config.toml
vocab_size = 1024
rope_fraction = 1.0
lr_head = 0.00885
schedule = "wsd"
decay_fraction = 1.0
decay_shape = "sqrt"
doc_mask = true
Each number is 500 + 40 x the weight over the matrix's rms, rounded and kept within 0 to 999. Layers, rows and columns count from 0. Numbers have three digits each.

# layer 6 MLP gate, 384x96, rms 0.0829, rows 181-224, columns 48-95
480531556451495539499467488514508501544559529514488544487495523580466510587454521506504510509524492524499584523519565432508454572489547614503539
492561536532533484470428477519525549534588557531441521469433486510518559511495512506544443468543482538551500435460463542524537494500513458475550
448499508531478476504514454554438496573485500516551504410500531562482575560518459513528438566508520471486487589556535602532489537468468451551400
442471475534472436503511509527480501502539453544552491442519519586494489499459440556508471486517566545546483439547458483497544470525463526510518
531501445511548454498550508485449489499462423465484533500492554502573529469456461480479613452531510553507499489550532547437548474527557521500473
548551465452485450460478531494484404590452483462423467443544563470501536472499517480558521482386497496486536516568448541496501507498536485480495
478481516550487462493515451496537440476444485428550487546469433514473532514504580465462532457549527548524483538473493517498448514491543527545530
542483464488456550431511483518464498511487513457524472487505454485524478456545472432512481405465480416464478515502510531508514515493514612460550
494490448521490477481504479510499440581521522547519457577511462463540492499552551439537501518506513489537453599431523500473430425418542485519512
487527569523488546423449538539560471521538557481460509512465545556446567565506482492485559547530501458529495481416486485441463511464478458494519
501492561517514537535595482440605511473464521459447452493536484471541572523536532518448485545517428528428506480462416526520494456435410508521389
524467472443465511515499531521488439440489520501469527498517516622537440491577521482445479556488491482457431517475548533491462568522503447544455
525467483532498523444465483475494584488499501561562530469473549551481545490511456478534502565566479533509537533534524431471518530497467427541574
505539469447498439518524550543553457534550443491484548431433457505437463463497553535485535491453544481551508494540500468586477485519509453519520
560457421462494442460527560562589534527474543503516502453489544500520511512527483528488504498511527522540520492538520418516508518496508548491608
426499489534449495487492536559385540534567510529450547490496478520503505518529447488526472472503433542389519512486485526520557502513521547491498
449541484496433515411478485475490501477472506463550545466475544506570553488544435497474431533449576548437531478494504484452545511532535452455472
491483483472505498495535467460506435514587495507555445505497570482543440490489514447451416531590493461483518519504486471520493538455460450511531
477481576450540503488567548484494405591518438531449481499438533466523432580541522541512537542521558569414426517556484525516423522498488522558509
495531445458477554481575445454508546473499492499507455461512576489549454535484522454519592507511418518485477455470531542485498491434518466501565
524578501498477497481504501481479460479514515507545503531527540490539445433589502531515511447582533465475506497469547536478528502546483502460480
454478523555523423440446515543531479538494465477550521476444547479521503560506554562485510580508556426552469460543545499549481483460528434575482
537506458484501490516532502510488482532501464542503458536420556449527568571482511475489468449484499535467467482496498569493418509518478471517462
476474497491468540516551502470493553422460436522435584474500533489483502489565566539500491549450510483471492453472491532502594453454485449491528
492544404497500482491496530492499498465507438510518469506518517480446476538503496485554493536524521502557457476553545485512561437487491454415479
505541510437473489455578433520517445536456494444504433535525543552477573480480507479467471565562530471534542477487527480540455518554484467450519
496452555431485530547541525459499486484547571504434488485515497566436460468514487506457566486556529494480485471510520486529426510465498480485548
504476488558529514456488491460490479544506492503434515486499492539526519467569531508494498397537466509544437563466533499511483501519493467493564
453513496478537566515535506549479507517506442544497506480479465577547488468542500431486508547454488492545455522490527471546504509510473428544476
498505482531558512459409461478453475481555593489503483515418424485475437519528544524462452474507535574499533547533557523455539547495490524524472
490532494547557528508483483544556525531388471495493486493558543462543445452505507518460502521521563527473467472502521522503602489480515478538495
475491572470463520590537475508585544486602482487514478431464556472499451473544516476456506381508423521524499505522465519538538545471458477549574
465509469544534491584553554506443475456486542531436449550503535508471564554593527467501454529494521480539529563466494516478504502517444512445505
551588468466532539455533478513462516457435521520507544454508485454518493531586472497531514431558478479459508518504450525565466457502425495482478
525482482495483459484543490523493431446437455478451496537496518479467499488511581429525582420535501521485546482549464499540565539460521529495431
480525494472437568455585436493468531516530507585493490546520476511503524458502452479565517481534506461479484468492549451486551543486528532483501
472528484536540550520539438499502466477510569484455475605480487547511478503518516491516456532593441498461525508455526538438505466524501456486544
477526497470487523462501567452498497489524527486492510566461490543433424541520498447512416454546474482472430491453541525585584494485356502521499
468421489452544549482444489499417515530442595513521520508443545547414454465495450509521433478479474543487439483461485460462519503582482537547463
493503472430489433566472527542423427488434466508445509438472487572538540502539494537452487446488470459494530469455487500487491514472491404471414
533505510437520532497529525581423541497597501529462450434492537528483491465511418545470474512485492436497502499513497425503420489507449490540507
494461464461422501436438467482481491477553601465472483478483449417476528476524595451480497462416434560485487420527512445462482487459421496464506
459537525454438491452536593499484516532529515546527436497539493474493524487488470508486476465479515488501587483516514511510479518542535436508551
468528457520454515450486525448500438566574474473484518567542543458506531466464535448493519513502436551533498528473503468521501453518515533422569
# layer 6 MLP up, 384x96, rms 0.0828, rows 181-224, columns 48-95
437540477473549476540547477595521502515444515477486471486448476486525536439498474480563503550485520554521467506525529538439498466545470532472508
536517533506464514446625439471507491546450500547522437431579561503563503576449495540471470503401481519456496548574564443529406495534502504538485
441455511530424483493481545508529493490469495495482453542517513430471529503552459517543471477493544464515453498500505555531517526473484569481527
470535519480468516519489494437468474525571486475541476503433482527540466440488527449530416506506496388523508516509513554497397555468523509511516
501482469521469537518468566428581453509524544507570507456549533470427473523538538504459491469502519514471467541501525468532463503464494482567471
507442534484452515537473522554576468460490455525481515519553468575530474466525490442532492505511528488546476479485508421548489520465493544485555
487455442531509568501549465539429553554475460469556488481487520609504504422497481417494471477532445585515519482543543495555429492499522569492543
480408548457505528485498509474463595446546563445499547528533443458531482472537530538524447503487493563475524496506483479464508494494503439580590
504560469446536507463508510445465538510559455537482549543480432515475510454469445506473518428439530435518518545481467421531561540452454549519524
461532532464453427471471530509546510493550451552502501487501535503528470506420565478485537556490525530480503525478539510468524561541567540453448
503546482497503546566478494484510582448548592479450479388553519396495441477493506498470478521527469516528538516533502514508476487481523547460491
530489515412456463435488511539471547453451472445473434631491513544527410552485508532484506523505494487524509443468546498479482575522477450511525
457540566497515472469502518478520541480445462469521487492531512520517542548564566534499539454434441494479514525510517432513433486493518500497434
496570540474529495519533549515532524541463514506506460520442559512508604482533509520513526493515504530529417480473496523449425500452465508514466
586553502441501535478532491566473540456454574511485531504478508499478511504516622520477507460557500485498513478518508482514546513412575521528498
451577483469530580482450444500432480485470527596479436455578509561488494517483474527520542567477456480495536566563468470471488505499533476500501
458435486534504482417470509463569518528487497500546477477489596433479525438562536415552436485455566545489539518501498435493547510525545521401489
550430467499536514501488481533476514489513537530475511517453490508506525417452519511516485528501511457479510477509533443490467421504501459513438
484455495523508461493516569512488487496564576521526448578470544475541436544469574511463459514483527473439484528449484481460499525428564409526447
507430475503515503511444459464484510491565548482491491514504523457521608437532549520472513557460493519477514494443432532507484509489521569530523
541454420461464514513470462575421495442477507544492514489498497499470465570528514523610538493508426506603487493505458519528412527531512516510537
492519558469555528498454551562454513445520503458490541436513481515470473514508410531583500506468486417570504542538470476553447513472491460593561
523515486474530472512545472484544503571522517475589475522490452484511490565494537520445543516529504526512463486467552461522486498544500546501552
500494474508496495455515474481446583500548525557541501514437474516473585504527542545468470546515495571508456485543529505495516489532436497520496
466528455490503511468484480572467501400439439470526548476521499476511494470537531485548499506430457455471516552582468483424439439494526531564501
504536534524489458524531567546468538470379487554432499460568523578464460455497483514421509476610441467518548489464541485514513546484479530514557
510393508512513557578532480476492487478516470470410538505492507514441450465467495470501525487488477483455476430482556504494374509465455453478491
502617507533492494468433510484499459511492516466501503486511508470505471489490507628472510454527534478509548482460526473518428535427552496483463
523535451470464431543578557441478531565502557479450507492501426425472549490545581506490536446547472476532515447490440516477527483483471472460526
468519434537499580521477512536474546483504436426500538514524506552510477541563421501428486461551556457532457536450517488558476510549530500524555
497550501491524471480551522527506530457474462450501532502514494474460491529517539460492455450508519394455476531469499502512431549516500475498551
518503521499487482487524537521539555460457444488417459535431549551482595541534472446623452507440495429521487536428492404500473544535545462561469
418502543452447465496595536541536523514443472486536454404460537529467548564560520476470467507497535478588460540512534536505407465529476547474502
539523541542498485511487495458482477578481518536430560494533537507514493464489498448481574546533508419489546556530503451464479504467469524468509
560482464545473486540441559452426515469523547506505505480428540473483424500496492459530463567489466525426543457505534519466494477431598446508447
441502523619510443486545412521445496444380457482499515523461576539548530511497467528529463554527483502439416576470482494509481483511428580496597
554500520519490466546473544486518488537501476497478504491468486501527484474445436517501473500524565473516545518515487450501455531517508509464486
422494481478420535514477486514423461461464488524533456423446533497441505518496528542559460507496467454461463486513506448511515474534479522489541
483523454513546539522528485510556492484498432494536536495499534421469567459490492451550463497501484496509485556504542536563502401404455486522483
506533487513458457496517495480454568489473537479517469438448439481463531587488568501441534482528549493459477558504456493542491415545505543461603
494457510491478514455523505491545478464470538498516449431505454438568489501462464545446512535518426545438468533497471542558421537435456541489441
490518469459512544460502388501537572563468530485517520523468428478523555493539492458500501452507496523494555499521434439575474478428470519563516
585558483505545525486461469510436492486500510504469503472540497461469507475558446501487527555499428462469503532593478448532457511435476466478426
550479457529480459518558487494491540433523584467430501513571457419461530503492506480551429496567407515517516497472509542522513526492510493564514
# layer 6 MLP down (transposed), 384x96, rms 0.0829, rows 181-224, columns 48-95
452545547526414544514432509443458530543497485509560431438510483527493465500439515492527502510554506506476473502433546474500532489486536466558471
455552476493530499461458524551454458492580590486499480494453453518478537484449525518589475458543531540524469478500454513449546489502527511467463
457549459477508481524505500519470483444517542471416475556467484444512460517446523511559441525559486480545494500517537499540484471475512535525554
546477414473543477448518487450562543504458485514511500477516555483490494466498536510466513476467496538427424457498473527455470456516543450496466
518464471520552484527516464505495499475470469512432458516504505542502523462494490497529495577505516477561480535560518478464503515522555610503494
549502580451532528510484487456500443595541491513484449483575525535485544456522490497491507534485526540468508528504534546475501524533529490559502
437474494464452512474546481581510430544533550443535513456489513501495476520451515545478471544455559410470572458497470428490541497515474483530486
500496526458450510436455509536563461518542481625502512472497424507522523453505477417562493474492531483486435470508539608505433521475468496388506
493431500497520499489430482570469510469515535542450498523497476470579477558540530450399533497515500499465454476444438521544482497477561544521472
577503403502535473449499506493466494507496528454500470504506439472480529534518497456465470490533494470500485530515463518515454538537469451500488
434574490506511453493571517422513428473425530441505517428489464516486541477523499499420433440549496498465540477476483490585495545461460517521530
533560522534523509494525495477529467441571561501505478502517443502513478458457501381549494529507478499548541518494565474488526497514491519492542
424473449473500460502487526537515508483518484489442506501484444495477440548538531466451435551523530497540523479474474544502493476450513515504507
449555510471493435494463429477414503456569490490469508453550485479508435452465451553497440487529449524477525568545508544465448491489514481434452
440487516569429538489499511595576488448534459496492481484543491430479510502462519544538486479507547498517504480514426488470476475550497500458542
447476495482499463482422619487547503500463493448587502519500463500504547572491560454472495395553551525490493493502440498513457532433494525521509
529500504566517498508489490429489440494564491521592497504503468566517448511465508496504518465563418515550521453503563528457513466485458507526472
472467584479527436426506506457549519535476495535486503455521558511501471489525481481475419501524509467512548478523545498496506554523582484521567
554451508485489498609503497507484456577473466555485566546593404573565516495500531543430527496469513412523556515508559493529565479570441452480548
555592504459464480469589481538525535497534454496469448509563440604523578550517461491497530464500516456519514471456460504535500449500490454419505
473561534504515512544491486525511471572509498531478485509507470502497502461546461518474475459423545517401519508481493540479515576490495530445546
511460468554439499527496519488454511544486538506486541498498468467485452560552563542481477520467532498476476462482507495494505500497448469416505
522478470537524502515440481523500464471437491532469455473452519487543543516519465444525426485454518471470528513507475551488474460530473453533502
519530461512450493589494508534491553496527506508515456563588449462433473445502414497552533512563506460518494487534522441471489563572486519514484
485517470471556450538502443452516490572502449491484419473443477498463469538568544540478480507558504549504493485427441496505519487520510585527522
514522486529546479451492476595461431581532519489466464557443488436512568497494513568509544494506550570532543479553440533525530541534445438505513
586502477606513461513514530514467419558407476455492464489528466486488524571453508545539484489502446556580477459478479497531520505515475558448532
487465504471552556589468493487551538526429485449510424435497549456524524527441528446528477505517540513502532533486470429525428557468553568515463
528511525467528422460507532447429472518440464585498482438507475468561506472511546500497412543520598490459539426473549518535511459513501490460562
548478535569554467456578495539453489463500560506493442475478499531560520448486541554582541560558465488532527522558494455494462453485447441426536
497458553474536506553540487449522532451478442511516502543488483520476422494487476519507500397456484528441517502472546567479519428468539492499513
539444556515480448440480450517439501574550495539534511489569538558487408549491458476493450415542484487487511456487482560517522482547442539501521
510485534554482495525520522489540467467569557494525478472556421493516505542521528482418568505433557506564489516517535514489457478564473509542552
405458461521436538506465516487419503483467523458552458444541502539543486497533530562408569485536542463413493459476458524475479557487575472476443
531503566542526526553453475476516491516556488418526487461407591531458506460459407526501435482457567510464537511528400559523458453432478529482482
525442485427520528478574491466529604526509558414440564539469478530482438469501498496430540553464521451465560542446527447510483509480432448515476
445513487492461458479418554473547521472526452468446488529458508519513536506484498511453466536526499527492472478490499504480481483448530523498468
448485525490546499540548477468512447549508482435598501489462499467495531454533457511445503497444439529523452478512580469507448441550507493534509
578546525503485527505512529505485411489425490523538481544486464491499549521533503516518551555503526531511535480446521478494569518503548412520516
531539512541502502433443456563513514555501451518527470429508577549512578568551486535525502509526477476456483510483472581460512409470429510500510
545524434493561504459492499487556449459528491504471475546476534492476514478527480422482434481528446513528453518546526509447505558498559420541542
495537614518501483537519537428507436474575529545486403486473554509488454563442489516440424486512511486461444509511516517416454445550546519510494
561507479550512455484498483466467518482492399496478465491453572462432545463477471492544497459492573523534486497445538536452508541507488530489572
502540552498482435442453499514487505609447532496435484447497477591549513517512459459458496487525507574538555605505528529466466507531497494436477